config.toml
activation = "tanh_gelu"
bias = "all"
optimizer = "adamw"
warmup_steps = 233
decay_fraction = 0.685
Each number is 500 + 50 x the weight over its row's rms, rounded and kept within 0 to 999. Layers, rows and columns count from 0. Numbers have three digits each. The size before them is the row's rms in percent of the matrix's.

# down: layer 11 MLP down (transposed), 320x96, rms 0.22, rows 152-220, columns 0-95
# up: layer 11 MLP up, 320x96, rms 0.2, rows 153-221, columns 0-95
down152 107:495492470543397567457601570450494517543552431544454541501555506540437573449352557440483526479563431461585476494513406512535560499440491517549517506493553535488509482592505481542487434419548524476462499494543417411456457482542473540511468455487494462444584560520521494471481594543480571406
up153 107:474427524427453507462453612402534479577428399513476599466494473470463505461532479500521441515538500502494517496576459457505586480537541549498563438426473450502577478474504526513587505431500526524507443513445508457609380460596465600397510566476611488490531551494465528540504487492482494514
down153 108:543509496461568567527376452488487501482488557564509499423492492494450510491481544419525524531401536474481525510421466584568507480464434516475483499507464542476510366375520535526497441461476398564543545538456487471460564554560472509521455507555501456611485494501567449522484565447648538553
up154 099:457402610562460593471430445431549553450544474548483420517498532431592521553469505435499448558537392499503406495497478571414500531512527570410460496495498435516461507402541480494491607470528514517550494551492407471518455518485470501434479493512501545434515527490456464584473553487611507517
down154 094:525518439439566511481487517532477575483538432404438497471568493522478475438510455480505509513543558546563413523585488474563436480522513469532564523502443531406556508583538528538571444460487566459450586430489526614457556486420506527470580448516576472442544435522550493397464446404493570514
up155 106:526389490429491471471517551440508503493406478563458510451514472399505492509464530488461427483499520493553559518525439456402485577548499499388556564559546465445554534518488543499629489517507485529614485471394525443360518515534494504490575454400481488469519558525493492475506598507477494567
down155 099:452472451578513572453505529469461512552608473431512481496609533579516523397592432516511493526497488438566611525456509439478485415444459507456559538475461555540427414501478466488512543500532524388542461496439463575538505493487559503565580452555544546438448468544554542398500450512468467500
up156 095:478499551475446486399529524493510480555580505551484559582583533446405558531563578433542434523563475504514434500420582507423552432447453505461508428534472536568400535511517446510427540418539539362541426442458475551454510525518577512445474520503508558496532475439524468524479559520495467448
down156 082:567426497537446464515451527491455539580642473578474490467443554408545485517521487526447452517553438498280473499455452496532472550603508512489523523468560472476496413575474522449459475503469432532523489518531519512552497558434476572511540476506535487472545526477399569510547513541516559467
up157 110:541516537455544539422588513456504476461450541445547527381555447372514523497536462430549525581496513539501475494516468575438476553493527412539480469516536512448451572438510494469514504477579529486519500408422526398514487531502548542489425582523507535361462576524545557532585512559517461436
down157 118:498488545484522544472373393516491483463490481530440465504387499564484541524488570477441603531454548522559434488484546460483403554577479487550583522538443593505486405481518493479436572555571500487472522540560577598468543399548518441459506464572493445456465486519525510594506501442491457518
up158 094:525469514409529449532529529471644521538527584544521533521522491487511571543610465432442481483499497456453536536514527515475491474440559430408557441479449475464520428479453475607536469522539464478562590487444523498501442481491444575498515548539479446422356588545427538545494563540560525525
down158 083:517476485577508609536474438544465506470479448530502512522513522510548452433458629449503423496523549457515551460433319471508414540498530507497544550562548471552493637588541484408481519457560599536423449502492504502482506484503418492522495527492485483523539483457497534445585426440515533508
up159 102:507511491437461462404518609398572436504490507499555571452487484552499564491621511465380453576481546567527515502474556474448579523434556445483553483468472474496466420580474521562532497581454506477471478349532502498456508460505504475480474510475486502387476557521494421508467436454484554552
down159 102:451519478588558494431447463494592470546534553445419466496595574483532506561471488519605530504550506532470489495475467542571502520535481492479528435541460467477531476613456415448449429497482600465447512493490450446445511466538447472574511558419436529584453495472514539363563582538536439525
up160 102:567440501478461530443513557476480554536519471466500563464556483448450522480557424388480489518553512466554421491515555581450541567436576441378552466614517510488501525464479546520477582506452511590470428524453429491506469468524529512412490472568401540583512573416439520514469536490453423527
down160 099:454605500557536526455607525507466611467601515457482535518477508565515584469493556512485410471508433568407472464435461575503450546509417542487528498487500526527481585539612488485462473444425613447496487417506516516517459479497480537555429449431532523463421543506496460478544506389456510519
up161 102:457542548385426474469519432545491543451335511519429516471543467528380520567461451492498513601448533528577478450512510528515535504474497509498461493563482375528547522435423524553521531539551512514489499537454496470483471479534520494428519422476523536515539608616472472440484512485475561608
down161 110:475509392558460416409582515591515492518583516512450517582559605533529526471484542463460523505445441479421596518421601471470476520460536526523460547517473593482485513520516438454487560518383473549557445412555566497512448586488500491542472548499482447508544461467557510482559466493455530411
up162 090:500507532514459466407496502474519541491496511513519450563542488567510505422481470554599525536468465507512461409525549496533477470356454469562497463546460514567581526489494586430498491505546453511482508388486548393416494511501593526454473471486589549471407603480581529438383545533484507554
down162 089:560429482583461471557512475498507454475466503490533531508564417468553542481479638511477470545630463500521541446473507476513466472537486481430541493354500566554455455440569490464543539557502599452505499586466516505515573524528360464498454516543406442568513467459486536457584490453492469469
up163 098:428508509458448493490493478590521464515522507549533542443444504490515608547480468396462487536563485512531566536499513485451508503495507503482526490506474416435514557422491516524509451652537496602476470428447471417423530447468510577450520526552668453531405457538475402519433484500469448516
down163 097:533395520552441407596484508469430501511547627531486524479462409546460569533520477601469533479572526517476466460560441614565422435510475505549481551461482475492516446572470622491467472451475480494528529449480461468532501480531505464576529496404425470602561519441423519498542503525471509471
up164 087:380448450513519449524507637474493473528448528443363523486505528502500538470516423432536494519450495544508509555462560476533551510476518530432529419516440523507386630502513590463523483443540475402567576540477519441461522496455493547535506456405520492462533558507533536548474579583517522447
down164 079:410540522536461482513576501448482527433541492575559448579462504495489484542482537567476505462594457452616605499510410536522517443517437472505579522566583524468452436524517499408523492447474430508540429493518496578419540423537492514574497579443464471534517440428388480582486440484488510492
up165 092:493509471458368478416452491452464456507602545481458593521530458512487568509387418583510431518534534490562518426493589513542555481478533532553533487504432471533518558459531500512488651515470459455478540581492407464563442498494543534478601522465477433523481495502559413467495470434439520496
down165 075:562482502499578507554588582537406444541520500457526496494480522549489523497435468501484575489525417552410653413506511470517429478459512460475448496484402551469523500494599476433564518523557432509466357515465497456402536604509469571511473526483568509484452589498457489522477496518500530515
up166 101:536479475434562520516558534411525464418457478480510524440544522499514496532559550472420594475500441523536547476499476382359534600431494446454501524528473485559432618503492480402552472550504481466569504483467535493581521427551493434543447568507429506531497532503493452579393467525514552537
down166 096:449537535491437492497487535568530523512525499449493494531466490444517457409503450443537461499509388501719461563488514503465537525477475515538461541421498474442422482521429476569484607491486505528560539479486457485462464539430540471387474532512481479509562576582484556519573534608422492493
up167 101:505465609480502459456408515453472491504542539542528514455501594568486534473496482483426584507587367558541476516549546574434484476476663473517504530495558511445419476553511501402542539553521507501505477490508396439514526511443559537444586466464445549425516437489440437499454510492541464524
down167 102:482481483560569553476387465531423431542564497500473506435546507560519430471556489492544483458514566457622417485576455548489558502532512551550486484468470449527479468521568504480450376443463503473520459519481517522524572490542456472599632462481529481574427447469511491358480471481572536519
up168 089:438411517522480426443428479473544495536519523414503496486586559492515461461427473522441497514483472617496509416527511489533509522519555391564437473509452514498488429490535448476560483514481405480501526604523492461522418500604644567496540501457495576501411575469526447547535466461517543410
down168 085:555465425515574587523557496472491547410500537542434493543416535514569491509447491475517515496583510444617542529519480491503456453485508553394521544506517453530543507354544496623512556467489565489476490462440500526499559383497450419466488454488453446547580412466500558438489571506454507537
up169 117:513471435517533489494524516471505509467472577463519464403463580519456622489580488579538546497573342573553445455519491444529480504517498385511458458523465485424471483470488496464535472580554521441483535517413532450481527495599519457496522431547519408373508515586548478492490561441489473475
down169 123:542480562530415450537449561525570543521497581470522492418508422455515503502461508615438549507391587524514582537449479520611477530423498506553474533544503443482500557452497434495472523509420495499517452514511373405468468491460498590396563446500468527572520553537574457489486479479523544433
up170 107:541564557514570459487508603485511448560486532456538424407572534463470521495448458381518581558470461539519469506584496488527469542492581467448594517606516517400444399465494476514512484540533578527479447486525497422534487510503528611524453480556461446438421573515492497463393472494511478457
down170 115:513416477470465554489449494538486459551385428567570589486545514446546522512545527477557466472504485524590490369424465522474534438544488492515525447540458499459542580551429533420439520452584580507521523429481536549526465390442492572465410529513485541574544470523535534458503487504563435582
up171 102:444451493477468475473553606505452498521577514557475473415561483469460485450505478488456545577508377510525347504551551482483514654495477497572495479505517483487486544511482463549411533439513476369596514529531568474478538459540503577471485571514521483500569463453516487577440549510466536577
down171 094:499452495497441527468462503543492508533627517638528492473498495476454431489501551505470485512563507451525391469528491492466497523531410555571491585525459544467503504606352394505339485477477510483555483468521491499522524411518593495459532461507496562526532459472520545461513588581492512463
up172 091:479530475448398510439465505544480458539513482550477558411616396456418507460523481386459532575527484462553513504453483463445510591493602530537531591567515507447415473510467565513463466486443423432543530549448516483585493510487424561450506520526542431455463492455547543508546581495558566466
down172 085:487450535494475445421533530466648552464578546516500440395470582501575537447465536431511435541564441483485484517445417524548481499584401438541463457576518409495493506549424452446485473529547504505486480452482480444476521491464528512542547572489508517519523458529546532574537555648433537498
up173 093:505530510456462418515527488470483457387535506471547447533495487498416581588403539469503571436589487570514590517556453473464478467476525496550407535501562540503542565445519566397479543470503442440515584544456471447554504522527557424537537499512519413483405595565500480506488542471421429469
down173 086:443567551548450528389572514521435379552546592492511484491530493548509545539493516515549473576485455480506484507487558474542486573543417517533597510504410452461465475513471440520517474450469610431507441503463522474484470498458502532532527469483472562468662428505516430567449396492576554476
up174 105:507459491415520374418511528439523536565446470489481493485543573500507603506543473486461494538458464448595430410553451468531596471441566481538512396471473435464524537497538533384549484446534465504542478539479470396462508525548520516499540534435556526516538574431583462452441442441557472541
down174 108:482429465577566495519402394481521593500509586456510413392485527539495509458513416559548521500542508532479446521578495526422482424497463576539468574511502537489457477525443523552531381515448616471437554490515516538564452524470490567550488543507491465452463529446483524447553542559519488379
up175 091:423489497504431410445410483504492524462526501516458559485535495466526510602543551411464592488565431505491500617459580525495615563436427482480471590492500570547410500443534472481563444486544522513460467521472378480510562532494588494461470404493547466546504502540474492521409471528537500551
down175 084:489476499523547446446490526511492477493381462570465539455391553494472476525479577518491506533536577559626514505445507395490460474578519540496516468565510632463499464525589540554463553488529573492544543432557592547410514464478435494440425565480441408498463496480463562494527428513476476453
up176 101:542506519441390461467459584525568447511496507558509491531589570461380489520514579479401538456488536543538521533546539442449532375362509502490492500516546564419438521559435510449506462555544488503521410495576461530467463498490505504439459522532568450502459506468584455454390473506460465502
down176 103:499451541499554549541494492499491457432483426492537503557407533443502467546519470517581468618510604581397461551467494458499503452577561480513490473479516569539419557535538427457513548456423499429526384499478450513543581559530564556520540491438408589522514448530462521413463465539458447481
up177 106:537486498449547539469558555441519582457506407526534428464479451532413598475590442415403510625491456566507519496535413541438531499467510492485529536485502502350532477499443487492517494435524476540563469427525537397551519503494532492514572436477549488489480601560494497580445468519527552527
down177 101:464497500402505514467433568463507462542443469547495510503417481416539461516439579562469554528540514546584547556592528554552520383463472500499456550529570514436449545434457561473563529459433508451495475403461530424427514431489460488541539568437525512525483424581509567563436501468532531595
up178 096:447546547460498379510509490529501486486461474510529461523479578443371596468466573487467507483556446503519499482507479492497423567458463421545485546559507496506443520497538426496494439543598446407513455464444545344500513554488584536580442553492586439492508506595515432477452566463462484482
down178 081:487506468376515444443541510489402531509495552465437499513551515521543566539446474517532562475534443447499582497445574448563510588432440499470458463590494499458482468393630539536515574523497547499497602516410501565436510572538456553401449465501487533503466507509505465564513408548480474558
up179 096:417443570479531510484542590554531547485470556536535556520463617497520600493501476491468504524571443580480457536509549406476495463456513512491505443486472462518483482498417506521528468506444511516595397445469520373509552434550390602508524597494522546525451548550478381509549514512558528542
down179 094:534541429522518411470561544526472460489492510510464484430460491525414599401496490476530475490479528456496501416426506518487440560466547501548494543522482491616598529446578459451435519508662490497443493570438513547455485593525531419531422484431477518521470558436540530597497473522495476581
up180 095:496498512502522588540512453471511454448445561487511534500508524498577523580435539440524543527496456546495493454468559485554530588407527498445548483496594411541475424486506527501527517604462435365490492473434476455478486438575465577547467499427580517440531515354544465535448578561455542537
down180 087:426376591568490513415405482486487437504521424523518510459571512520533415428481448522460501536458557442414532459488498535481505434510537482613535468513436558521478613498531522539436516438505481471503461493598493546569520483557597451479497533629448493506452466529542534594559524514472504503
up181 100:447479574517542461481459489457483489499480465534472585509480568471517579532542610487433508606587487627568462546455533495471454545451583487501480381482414490512434526506422526584473514578609502518471474463488512502466524415527449597451452532513507469559503426499561423515482507429503472547
down181 093:530460527617568515513471535490409465500480504469523552505517528508483543506485552489483535497595573493612495492461453458546493516433464466508544512470494445479445497427443528451518530485495511505510508474487492490427523445517339540477492494478479512757505387541497547511498493502491426471
up182 118:507456497473534514495553586450600520496399581528613453416392483442407484469524585441493499457496443547524427458573543515456474563419579439446487564533548558411478422522445533571553477464525484458474507480512540434523508479532540510464537451484564495413526550534483462511469566527489437541
down182 121:594541517487521550551526495438424499461535513563511444535539526480446480479528515457556555444456505520548495429457472407469546548514502495483500543490519595490438408533468463432457464418455554465549498545465476529580411427499422498510572533484536421487542449596485539530487676580434521448
up183 100:448498517416487492565450550461637530543481444485489551432500583537517489509487436503436581572478457549519471531509536480486508499400549379639558457467416474553469462488485510493554501503581483472615459503470413502473475507511394479471523498539531501452552452497507462598450451463458520567
down183 100:515501484554492472567499505509559478444471511469500518570473509549630493508500488487468491476456510432562542507477482413487581503506520439542414463430566514452394452457586432435554526535591525579516480413504423543628477485381439479476517460489466517596542503572477470546540556544543427521
up184 105:493468490474446516486499471535507475460523579534597506416464476535396599551441564416501430567624533530518427516447450528448555466385512497517568524497474445526490527470406510602512539480546491542558506445516525467457510460478550565428533403483481492457424610543496504517536534541452555453
down184 112:511466445574491509423486520516520557480441509571551485484479591514452578442580365474499509502474546631456544543530452398484554545564442492478512364508450504488482438569484483514566486542453524373504459484504509539522525538507460495556472496466585485518439449453495476581527540540543411553
up185 102:482422443426470560453526514460509527517499451466591399520550569341538504557541527543504475505569464561543485440502583532405445478468456584580458524528596535449461541485441499492473525470517432520607457444441450499404516476466503472515586466505516562534509510488440419537479504571493520514
down185 108:547495520568414370572539510557476453538462495494496471491411511549535598484506486433477466490474470497477489459427533631484498447474529475549583461520501403536593491504406457600558495545435528468470611528459529460613483492513530553472402476510486428533579486475526514496539427485490498485
up186 095:453471554467454410563403491446497510517428491511490553501542506479369524446478543470552466447479541478544467520522453412462546658471411452534463520534548447472434522553507507421488594563516503474531561544457407541511474496479457573439508493549577456474503599570461564522495510532559515440
down186 087:472591468486561588502548497502507497550528388551544479446502440476457533502435507554438527462527449464545556540396415540540451501446621587511511562472456466462383528436473429587449475520533439481481502461507503461449568486472566501540469496526564509553539517463531487627470532521460408547
up187 096:508509517491544519525474508498506532556462446530579540448557521505499515483484488491426497478492483521587445545582504479541536483499470350398530411496430490472544546478419584449569447514480450480549563430492521425519542505399554597536512504395449491389507530565559427481501505515515582402
down187 092:499461524514481541523529584488471506560513542401546596497391426608488469503471579492551505483567499433551437511520489542521497533473473500519443428456453503467538457469381454478478469545544507566496461585539417459581425505506458503475531541524597470584535544527446441434594399544515454537
up188 086:449448544436521441518471501476547458469533584494619484484513560517520524447589400468504487526515454513497467570592605454431457553572434456530482538500489456455508581528411496469475516435525538477511528464542450544410547480573513509496575471607506457537505498396567495426446559512455415554
down188 078:541485525585496562464517442474527544617497495453473579515469540508458485486448553475488572510526422551455488519457418558559527471503506525497502458448452537496524443544529564614507433622435537474411521445448485596458501441502519440514363561417537530472518579549498466540453429441529533457
up189 105:471463500531468514478476591498496517542499471534505602449498465496445527557596470470536562553519457545553512529465572530547549491414502450487584461569436420617560499391469553500578463476507451460437417437488387419509387466526478469462464516501513497536531482421492487556591460467557511443
down189 098:530479429532504490578579520436468500548480579452579512471498439444473494444549477599529521523488530446578416503483497521603464465476524494475469569569528515567561440462422436607472458513472601426482583420449576406456484464521478510484464425428502448562495443495560505530505461585462492514
up190 098:500416433450533483495510559437520440507512584506475427401563450493469456554503437504617505492552460566519469550503511527479484558482599543461506404443480478508491500474463523544492564545473558492509537509391482440459554488520479581407542412443503528432525512581542534493600615539493554579
down190 097:599472543502468533493556468491491497506496576501485518446408457570575481522603568454507511532454494441373528485480399498486567576533499501535505562509497426462574537409499568517509488569427467481492443557530599505527494550413463436510423544501523506548459578520429465477366450519454487493
up191 105:529521458474393406401447520439483490614449532518519541396511528548369584441532491521515470517573454543538497544451628540476547514477605508471509477519451425535600517462504520500552480539499538484492432493488427516475469504494472523376464466469522557505449513425484505595447513479509477509
down191 098:576509420492539483590570540453489562457487575485388554484578544548517569544452518498530453596512564500465378571456547452554433570546500465506394472487489477426536460487467488559494515477504543427517567409523461392433493501549432507442490446528501442519523471505581512557514462436523517522
up192 109:443517626412491493454475458494558531489450470407507457467615575414543521524531480502550525530530457530528469545510541502508433523558519494442526515482523470502473603416452525453589527524515516471481531528469464529475495428441572572481465501487544549470343465461453361513490593492570477469
down192 112:519560440567475492567529520571583552503558517474531454488449461542434474460462438550455443542522560462543461514469488476488455448435538505456612528467477561553494509547503428493455523509485504571425426453502509386561480557561630464487444479488448504560506579487511597443553506513349468516
up193 100:534448496450562583426523563493535514508441461444545419517512468408532533564538421484504491499498444553530484524505592460522498523462564464407543441527502514450435563439512500493613485443503546540479552616484404429483504510485510514429461509414500546387430649466546502477496461498532481521
down193 105:534529517515576550511427531515518474551472530539493466445546553450459393497439513448581559525489495460672495448519497429427473482525580595414521601521487476445516515525401568558520472501423482515483500432506510457526516456466468531510571439573447513550491439544470460470478606418512490451
up194 094:456533574499511493420459505411582545443485471454483520508490519575524448635519594482499497511545504470510480436490447442592508543447445479522525450613501501541453539471483533404466560474459477402529584455407467482545462500582565514425463544487503638469475534506540492440482447469554552528
down194 087:558452462453385443537523501595559473441459486536516535493485539500425509447504410545538538541530516554597595547455460398440519615460480547542551519412458468518534441534495497496499548519452527459514546499510550426568448491452414498442593475472422557472572542466548520533545485564491454423
up195 103:590513485521491507505547552401483391502509484402563503556512573493496565478493467436473426557501469491526513471539452496412526530427464605460522453514506493528489532443484447592520478476543478472520485457562544531486500411640494523380524525519557409507415493416501556599418462524530501525
down195 100:454589595513512452464539471503499523528480541556494541464495412495543466458521467466500459423448508378581449592527549528533577436524580461415522527556431495556476464505401493497489505475434455567424608548515515490482532550428443457498519599456492612521511533544494492409538527511477418495
up196 099:554460552433520501450520571456491437552414434482565466500572448421510499486564440478486484626525495536563511492546479479551506542555531465499479407424495406612485546476457461540616505515491517448460472586434503525523476395449449516483466480481493594570526538523553488436480557425589513491
down196 096:553597485533494604485473501580484475545552505507483391439384538540559523573446489533443429475550461448474434461424551494397462510507544550511514571476475537445463483565421496421415435476550489512557548417592509480519487496512481493473567470564518527508491529477439477581567477615504478495
up197 098:555448634428572522367463485525517481510436556445522476503543584453493502558549461509466522488482503504564481488589584472493423532523462467573436416546441500383517531526415532441478476473432516481546578464459422518499506449494503553460536575446502563417470541524508481438494568477515515587
down197 093:459543404449457478538570544434537507491411591570481587496513496510474523482431464535449477612512550551527547525441455496498573450428534560510512528495410507493523399562502476498593453544513588492475499468453582517423474440456434475580427467547444469543493553536539432506530471525482404576
up198 098:554545518526496466473439506518497537550421424484561531406416493400472478485535480424469557468492530517571378527570403505503494498549484511471408525605460446458547570516488551528495500501557516450501517404435445466474583481467600521509488533425491504562520537478643523495424554556531493506
down198 087:525546572476439484424524480465375531485469544493531472438497468547519512421385527472544513487522567445522594457504422462495465491559591477577623502468540515499488481582467517448517528450522504498546499579475444436528449420545511509452476515634479436561552584480475435521436511517526470594
up199 097:451539629435488454531526553415476468516510467593537522576556489431427490501512451350464525513500509521553521479543497390479436565538470460525572531464469532411401551488424478481498591582499505449489494507460500431525524464480589515414489558459514477549468501522507459537441561490594504459
down199 100:482535460496519509460486453497558489478371521505441438510580577537569490460461526665533431565520530547499559571415491533495562508562499537422558488477474543468522480452494517450500498455395465529438515530454510482450570523498536478435494480475536495447541467413623494537511506569365483552
up200 096:564459507360491497491468530434570494600476536516547462377525513479487468441546469506478483541521406498521535575569595521457527452518513476576442490505503528404503535483427517519488468448537514465521437603433454424490453536516577505443610464484574466562544478498519487509436585553441464438
down200 093:507501429474550437481454453522498506450581518602563451480540477519536444437634420495517464516510452471399545440510490509547465429570532586527457471524524482538515549547557540446508480513537574499466513477565602527590532479534431491542399429551396426457478388472550517502503549501484493459
up201 100:493439528486508502453520541511545377486437562521581581487494498440498482517540452499550449489541546513512428442500552485468374479441513553525541517588350493549523396518470463580489472501557557464510433377477488465448502495556462526457561502481436553461486599590460458495565489500530477558
down201 096:510608531530394413509517486480436474423522456502502471421490398497471589592469500433427571501521554552389570516512481493536501491498520482542453448576575476506446519543473533369393466564536436495580553483521532566481495547574525456509475470436501533505475523489543522475538424570536463501
up202 105:434433519531444443419475464519520444615571539517506474468393517531469490505542574446514429443593473558511462498494534566511504576482571495463515498663467458486596484466442514502541447518480397476489544409477531430567478389545559497507498489445476509470556480517554559494548502454570496498
down202 098:505487534493435445497415485543467559469535512518476450426528529520451592581581470547496556552467449510391483533524567449478576532518501497585551460471539500493470579498493443415479496551521549527539526466456516489457546482523484540394538545489632524554423591479420423405453465558421454459
up203 106:485417444552549528527420513420528466435556421524468450496443536460477566505488480497510545525596503486508456528553456485524533557457519476533433471589588509418422459442489482510539553501551491503616511541473361337567518491509482475526552460523534393507552519526464528594458480480509484522
down203 104:550559555510458535434584506519506518607469546488541518431563457451485425467521575534474548446499470546525562469440536503501413531507495527499500502442475554518414436518555618496501459532516670416527431453552516553497504497448502538406450463512540539516466471452512480423545394405519536504
up204 092:425447557489521484409497414459559510506530559423544495444500539536503423459527440439468463539492551533477547457559528500516577520435442435414551490519544532480516504466505599492561568444538474433490385490524528505403509424577566505493576493438467585500446568460496503573521538571605450533
down204 088:504543446514567450630517584519476525494461464463460502449549486517592506571438613539535493447534452449539592473463527548591516532455538417518423511618487594482437433410510457538477488569463441542475478484418479451467496589422519468429467482488541524476533487537522495531511441451452545539
up205 104:484387454481533429433496482334592476503527467439492538511535529480532538437510565519391461457539493507519409588529556576448539456473464578477550443506529492528386536484437498550566551537496515511497473473465416464467518455408550476564572551460450489516484560574505502558556508462489481521
down205 103:499459439502549540524481492467543548466495518525506508432460517491529538509498556409503493423396479418576394535520437418602422462544484570470442502578470496479543562505350549485531520458502508526475551566494405525544565479499578489453579464403455540502581528554505568519521484428509559505
up206 098:481436445443450500519488544422549505378538382462596479428520499496483541459536535557498494571527449454507411537562487481449510589419507440505543559474518481513477552496540529562516598474479451531576492351514522446507466482491492470463524574448573454464503471561555475575497500467479439607
down206 092:341555424476475528572543515466483536526435496432506538586447470528485421501499453514546433423543598543504557433505524520483458478515396587524435498499495494479608527432587467499517477589510498455494462545509527517497434573506555523516573533584467458455572554429449437454506481467499569488
up207 090:482479442487426476462566567488453430388480474433490593532502452522504625529399519490484445504543489546525586556483545439441562497489486561506600396500532441586486566510516451444520494549580449456550467543582505525531443471562445439524468524455463464458480511555485468579448456513417520532
down207 069:590544502424536527547604494489356521531494473489534428474496526442547538485417430474396477551493492487505723470500507491561527583564535502470547490533419445479518498484604541433547497491538459466483502513502525439494459519493457474525467510571475555537481526453485396520521477531491485482
up208 095:519327533528394584465549493505475519548507470467426513481558534530438533571556584491480503602416396481511500531480511517473583516492413595479547580453528500471403462496435514507516466522507462466488470458522512478502524467473524467511537432496569488506532548357562511559528515592492477504
down208 087:569492550427515457482617509478454574555567539484510440510500518549495500458518479525514459495516450381538511579517571453582522425526559403525480475427517508492526507490365519463598483561479436593507599548519465463529513498523414510479473443516401510486503468493451412485400566456523534528
up209 091:493411559438442422406412490522468530504592500497509541487462597548578506512482556478511461480594409524548520360529660527531541491487479505411533539505404528595503450520516544567517440508505525433529483488531553401472443476534567477489508449444476488467506555487488525512492480481461481462
down209 086:458438523495431395502453489511474452495399538447500386453543507450504421461511493487555557566527518462554566513573444562476543494539471586565460458510536496509447587534539422524577482486491490419487439470491482480531548587472492589544506476425542574635414453515546488522525518467560470426
up210 098:503402559468475525545472430517514475520435399525421455473492541403430465531554499493549452542496374519536477517537450468441414484568561452552445510543497470411411468433509536518494537493625610501493561490395482438568511581510550587497491527526523479436500503460454458553477529516531491490
down210 104:557512440462428471472589481460557484381468576562480444442520447519568549455528521418442464542500452545458618514469551491582501544462449481416523560542379410547579521508626496483530528505513386530501509497460484491507480538503448508557474473432520523580534520473446534461532460472542478545
up211 093:488488462461415475503424442469548623603523616538508561490529531468453493454501597519419455598505442542512387533508452532523491448457495477591460475496496497516483472513377550492500447433516499460556455431563551506525527496528466527515495523456607468478475521388546560508549508493430555446
down211 087:455476505532564508529602527446512444432427503481465406481420434539535476602432440415603433541472626491469587515470515521532524502483505487465567506493527485494488482445458493556517557584524462584462444548405442547469527521487404514527460465531450453483559591548482531504410516506515571529
up212 089:454507525369543512467514507476486530476451534378556451477604582499483554615489541453496479547529416495517452514534581493531491475457598443519477503502501496567485552419489524566556499583557391421602518482451523500496486480509539500504508482434502546508375560467569498543453534555452469442
down212 119:498464500492578422393522540480563541501447533462511499474514484430538523638507486501530504556547450573610458549501511525551519414565579424436534427487520409496514575434427477444539556498533461505555427553523467431482468467527591546507452431446504522405513531515479452501474483405519490573
up213 106:499415529492561497483528547501602478552426479436572554531488479485563456472497476472577576452500488547497516507569486523492474490429534295519470524550592541529447487483460534570559475528533468497444494496499443412464451469514570453516558529566591476515461593439587461468528514490436425488
down213 099:537580459531507451499431462531540499441479506492467523580493457520549527474478388567487469535474494491357473472406523405414561464545369486494528454451461495545531537498572535496505529550547458509543501546549554515536483600488534573424609551535513487492437449520479428474481604500547422512
up214 092:447357513556400473521573519529484530477480522470571476477505451434405512574533492523533517559492431591493374434476483603422468544457594504457552504483486429510570521458531398477529522522505457534565530464506553449414503492524584517446511492475543499375505529506472517497496536531518566549
down214 088:513494508477495591468449525442541508459446439538502365595569437530466507420466496475508389458556571470511499511452550469543565498496607556492568492608391434449559527555491416592520501471520547506426474508514531471550555399488471502478545487463467523468573451437526509445494505567505524457
up215 101:516475538488458499437527510492464450452449519493509532506539517557482530526461500456580538617513442521495512435565505466490517512459449522517479608539572428509361419518432568455543574611471523447501427505528544509532474408502463521505607452583609451485521509443605427530488542525542547536
down215 092:553548473430515553521494523512549595510544512423521478459480516570481571424513496558513490616502553539533593552445467465521429487497506417516564463539537472472570423513436526512552455514457524536441503555492517475402504450480462459561454448503507502382512479506556420512568409484336498560
up216 093:500401534401516348491540541550524520517412440560469575465496528510443555529505558455541487565458492470502453483473507457494594522490494451474526471538506437566397570516529509551502507495508445517552373492472508416458382462465546423525484520471522448486528580534528489599537604461512479516
down216 082:483557483521547480507459465451481506552467468476533543467561521525514567439486472515486443413466490465438573600490489508548557574456398564520489451452532558512547467424563541571504502527456502562458551583535581531520470342498391460435453554516496572553446548527537451490521510480390446438
up217 108:501515511437485460510422479365537469503535476429467529473506498441469467480416564456439533504477492515610494537578483546522483494438475504508547516491455565563442505565542567601487475575499423461490496529420426481391363492516470548474598453560546534492475484511486489504344494538509518486
down217 107:439494483518440467519644431509406501563449448471444518490526543516579472542459513511557515532402551435549447509491491535506491506401506482480587455496469469486463509452620550453451489523560529455571449470392562512462500611589477436488455524460525462571554512568580552511481520509517510421
up218 094:505424511482493534498439481478602467606484455477519586430475517473511599478564562511472464585488477463475503541533569430435511521448512497544514447445508485543510457518493436447589467512508516455469467511474337494617534428535460572483546520455514568432449519558429536548612509542472464558
down218 088:548491552467499504541582456429484534487485532550445505605503455454492458568407492511559523393546573498608521536499466534575487551521371513487505589399489535527408555435429503453472503515459464584474507425521512475390514498476562537492448429533567514510523514504526608536455486480461459466
up219 098:529434547498574513500510525558524477546425557399530496449442624539607515454487547544448536467486492468509452536584528476539533558561552446520486451527580418511464492492453536506612461508559493467498558411499459459548455429563511509511493514457541497499448539420577402427467435539472444602
down219 089:453527544435510453435474516509604500439570489531575528500489455619512458542464555423467462557476509490462501466457542464588496412468428449572498532449495441488489594546509435487471473496420445505526420503437588417528552578494568495518535504525555455493519460467490581521462454618451607510
up220 103:461533546443520493521546641536453491491464524483538517494561469477451527500539450485550547586443466581541526418554643465408481542392514455497559463523553461417579519486513471489526476504532454432479501516461522369558515452552473529489471530542425455438543468542423486480487541459466418580
down220 100:586492538497407551517570483505432448507501528492330489531552464504455541547487433574516548415433535534547597596448535534463479524465539491504516474583494436461429472435562532522515482555536529438516439591444528525481424473596540456499480580446559451459463532527484461540468442498507497426
up221 097:523503559534561518446436586470517535496511468443523456508480488408564523522521552549472438535542452535471494523492493519489500508542523426567602531526582535422420535486420534541520560510492482472495544465455537397471474492556513448495594442489390464519510700511467457470406452536480481573